Part of a small language model's weights: LayerNorm before each block.
Each number is 50 + 12 x the weight over its row's rms, rounded and kept within 0 to 99. Layers, rows and columns count from 0. The size before them is the row's rms in percent of the matrix's.

# layer 7 MLP up, 768x256, rms 0.14, rows 369-376, columns 0-63
108:63 66 48 67 50 43 23 53 61 38 49 42 70 60 53 45 35 53 39 31 67 67 39 67 55 67 41 31 72 51 68 60 44 48 49 33 41 47 66 44 20 39 57 70 58 37 49 65 47 43 25 51 58 49 58 49 36 48 40 45 65 48 63 52
096:53 60 86 66 42 61 36 70 61 37 62 58 58 36 71 45 53 47 48 35 70 55 56 42 45 57 43 54 59 41 46 38 48 65 50 63 54 65 47 64 77 44 54 45 36 52 47 65 50 49 39 67 41 73 33 29 39 55 51 51 73 36 69 48
095:36 36 46 47 44 44 45 37 52 52 42 50 49 44 61 50 50 22 67 54 47 61 53 09 25 56 52 52 26 47 53 53 53 60 44 73 33 58 60 36 50 48 54 66 35 38 43 42 68 53 43 64 48 37 56 48 38 50 40 41 57 55 61 47
094:41 68 38 57 43 41 49 57 34 56 43 74 54 46 36 35 58 54 34 54 41 45 55 54 51 48 46 33 40 39 56 48 31 44 48 40 66 29 50 31 35 64 46 59 67 56 37 41 57 54 73 55 71 48 46 26 57 52 49 69 48 40 43 42
103:60 54 58 45 59 51 51 43 66 70 41 30 31 62 60 42 75 57 50 50 64 39 45 49 55 53 72 68 49 32 62 56 69 40 50 44 64 47 49 59 37 41 47 49 50 66 55 62 45 46 53 38 57 58 32 41 28 70 31 51 36 49 17 47
093:68 29 38 52 61 12 60 46 85 50 36 61 55 39 56 45 40 44 35 36 54 61 57 40 43 49 46 46 30 56 60 47 65 42 50 46 64 28 38 42 41 55 33 40 51 45 38 51 52 43 52 42 54 53 82 63 71 41 37 54 33 48 45 43
103:58 45 48 52 50 35 32 73 35 56 37 44 68 49 42 31 38 51 46 61 53 61 41 72 41 51 48 68 33 75 35 70 57 56 56 51 37 43 54 74 68 60 53 67 43 41 39 60 52 50 30 38 61 43 47 78 53 64 69 43 32 75 49 45
089:58 68 51 53 47 62 53 64 34 59 47 49 55 31 51 45 58 78 61 53 46 62 42 77 45 38 50 45 46 52 30 52 42 40 19 61 49 42 58 60 20 51 60 51 24 51 54 45 53 45 22 52 41 50 33 39 41 70 64 69 51 50 48 56
# layer 7 MLP down (transposed), 768x256, rms 0.0749, rows 369-375, columns 0-63
107:69 51 55 56 42 58 39 45 57 73 42 48 66 64 58 48 53 40 55 53 25 43 51 45 46 62 38 59 52 45 55 66 69 55 33 52 64 80 58 71 41 69 53 45 53 28 49 62 47 59 55 25 62 60 29 34 31 49 57 54 48 52 43 39
100:70 49 42 43 58 45 51 59 44 59 44 47 60 40 46 43 73 38 52 50 32 41 61 62 55 43 45 35 40 41 46 61 56 47 42 46 59 32 48 29 40 42 29 61 58 34 40 45 63 50 43 52 54 32 41 60 46 40 62 24 53 52 36 35
097:49 68 48 63 48 67 41 50 68 49 33 54 69 41 48 28 55 75 46 49 52 62 67 56 55 53 55 35 44 40 48 43 37 32 36 36 71 51 68 66 39 40 35 54 48 52 59 60 33 50 77 63 55 56 55 32 66 60 60 48 49 35 35 49
097:63 20 67 52 58 57 48 46 56 31 65 43 49 53 42 47 71 35 41 58 35 22 45 49 50 36 63 59 56 43 49 54 65 40 34 68 42 45 59 67 44 33 53 59 64 28 42 55 50 77 46 48 54 43 32 65 54 55 52 33 65 30 64 35
102:47 54 72 49 54 50 49 45 43 19 38 54 66 49 52 58 58 34 63 53 52 38 55 48 61 54 37 51 59 37 47 61 42 62 59 37 48 41 64 52 75 61 35 54 21 69 43 29 66 49 44 52 52 56 30 58 41 51 61 46 40 56 49 44
101:20 35 33 45 44 47 37 58 34 56 47 39 53 39 48 67 49 58 55 51 50 70 42 48 63 67 58 31 55 53 33 57 51 61 59 54 40 48 52 77 74 43 67 43 68 46 56 58 31 65 55 25 35 65 41 51 54 64 44 62 64 51 59 63
103:54 57 32 53 42 65 54 45 51 78 41 59 18 49 47 46 58 42 34 44 58 50 30 30 45 73 46 41 65 55 57 52 59 41 48 57 63 46 50 52 24 50 61 33 48 42 58 50 54 27 51 52 50 49 45 39 59 62 59 51 39 61 70 68
# layer 7 MLP gate, 768x256, rms 0.13, rows 370-376, columns 0-63
095:61 43 54 56 62 47 39 65 60 47 47 71 53 58 60 38 40 62 37 57 64 45 27 51 49 54 47 47 60 53 50 71 38 49 54 50 41 50 48 40 59 45 45 46 57 29 38 44 54 61 50 55 43 45 31 38 46 45 47 60 39 43 42 49
098:78 50 65 40 47 61 54 57 51 71 59 51 58 44 77 71 53 87 52 33 53 35 87 66 57 46 43 52 42 45 26 56 51 28 53 20 65 43 39 59 52 23 50 53 50 49 43 68 48 51 55 62 54 59 68 35 73 37 62 42 39 43 68 26
098:53 55 50 69 53 59 77 48 57 47 26 56 51 44 52 58 36 51 51 51 45 34 32 60 61 62 51 40 40 57 38 52 59 59 33 43 55 38 62 60 33 50 55 43 54 52 52 54 48 45 65 54 69 26 69 21 38 30 29 61 50 32 35 69
101:66 48 56 64 64 49 42 71 32 52 67 63 57 51 60 54 57 59 44 49 55 55 39 41 48 70 60 26 42 32 38 48 49 47 29 50 26 35 66 35 29 74 45 37 56 32 51 55 42 39 47 30 51 54 51 69 43 57 34 22 61 54 55 48
099:53 65 48 35 47 54 44 46 63 57 43 26 47 49 34 39 51 33 51 38 51 35 46 33 36 47 59 81 63 56 21 74 57 41 39 61 57 66 31 47 50 33 52 32 65 54 52 28 41 41 59 39 50 38 60 60 50 77 45 51 60 67 31 55
103:52 46 70 49 56 40 57 41 60 43 57 45 32 52 71 21 20 71 58 59 29 59 76 74 59 44 50 40 45 66 42 64 64 53 53 51 58 73 77 46 51 53 68 41 33 47 27 60 70 36 52 56 51 34 53 61 60 65 43 42 37 50 47 46
095:68 41 32 35 71 53 55 48 51 56 67 44 70 38 71 32 43 63 34 34 38 49 36 45 40 49 48 48 46 56 37 46 63 45 49 50 44 36 27 63 64 67 60 30 39 81 58 47 59 54 40 66 47 43 57 45 45 76 38 51 40 64 39 44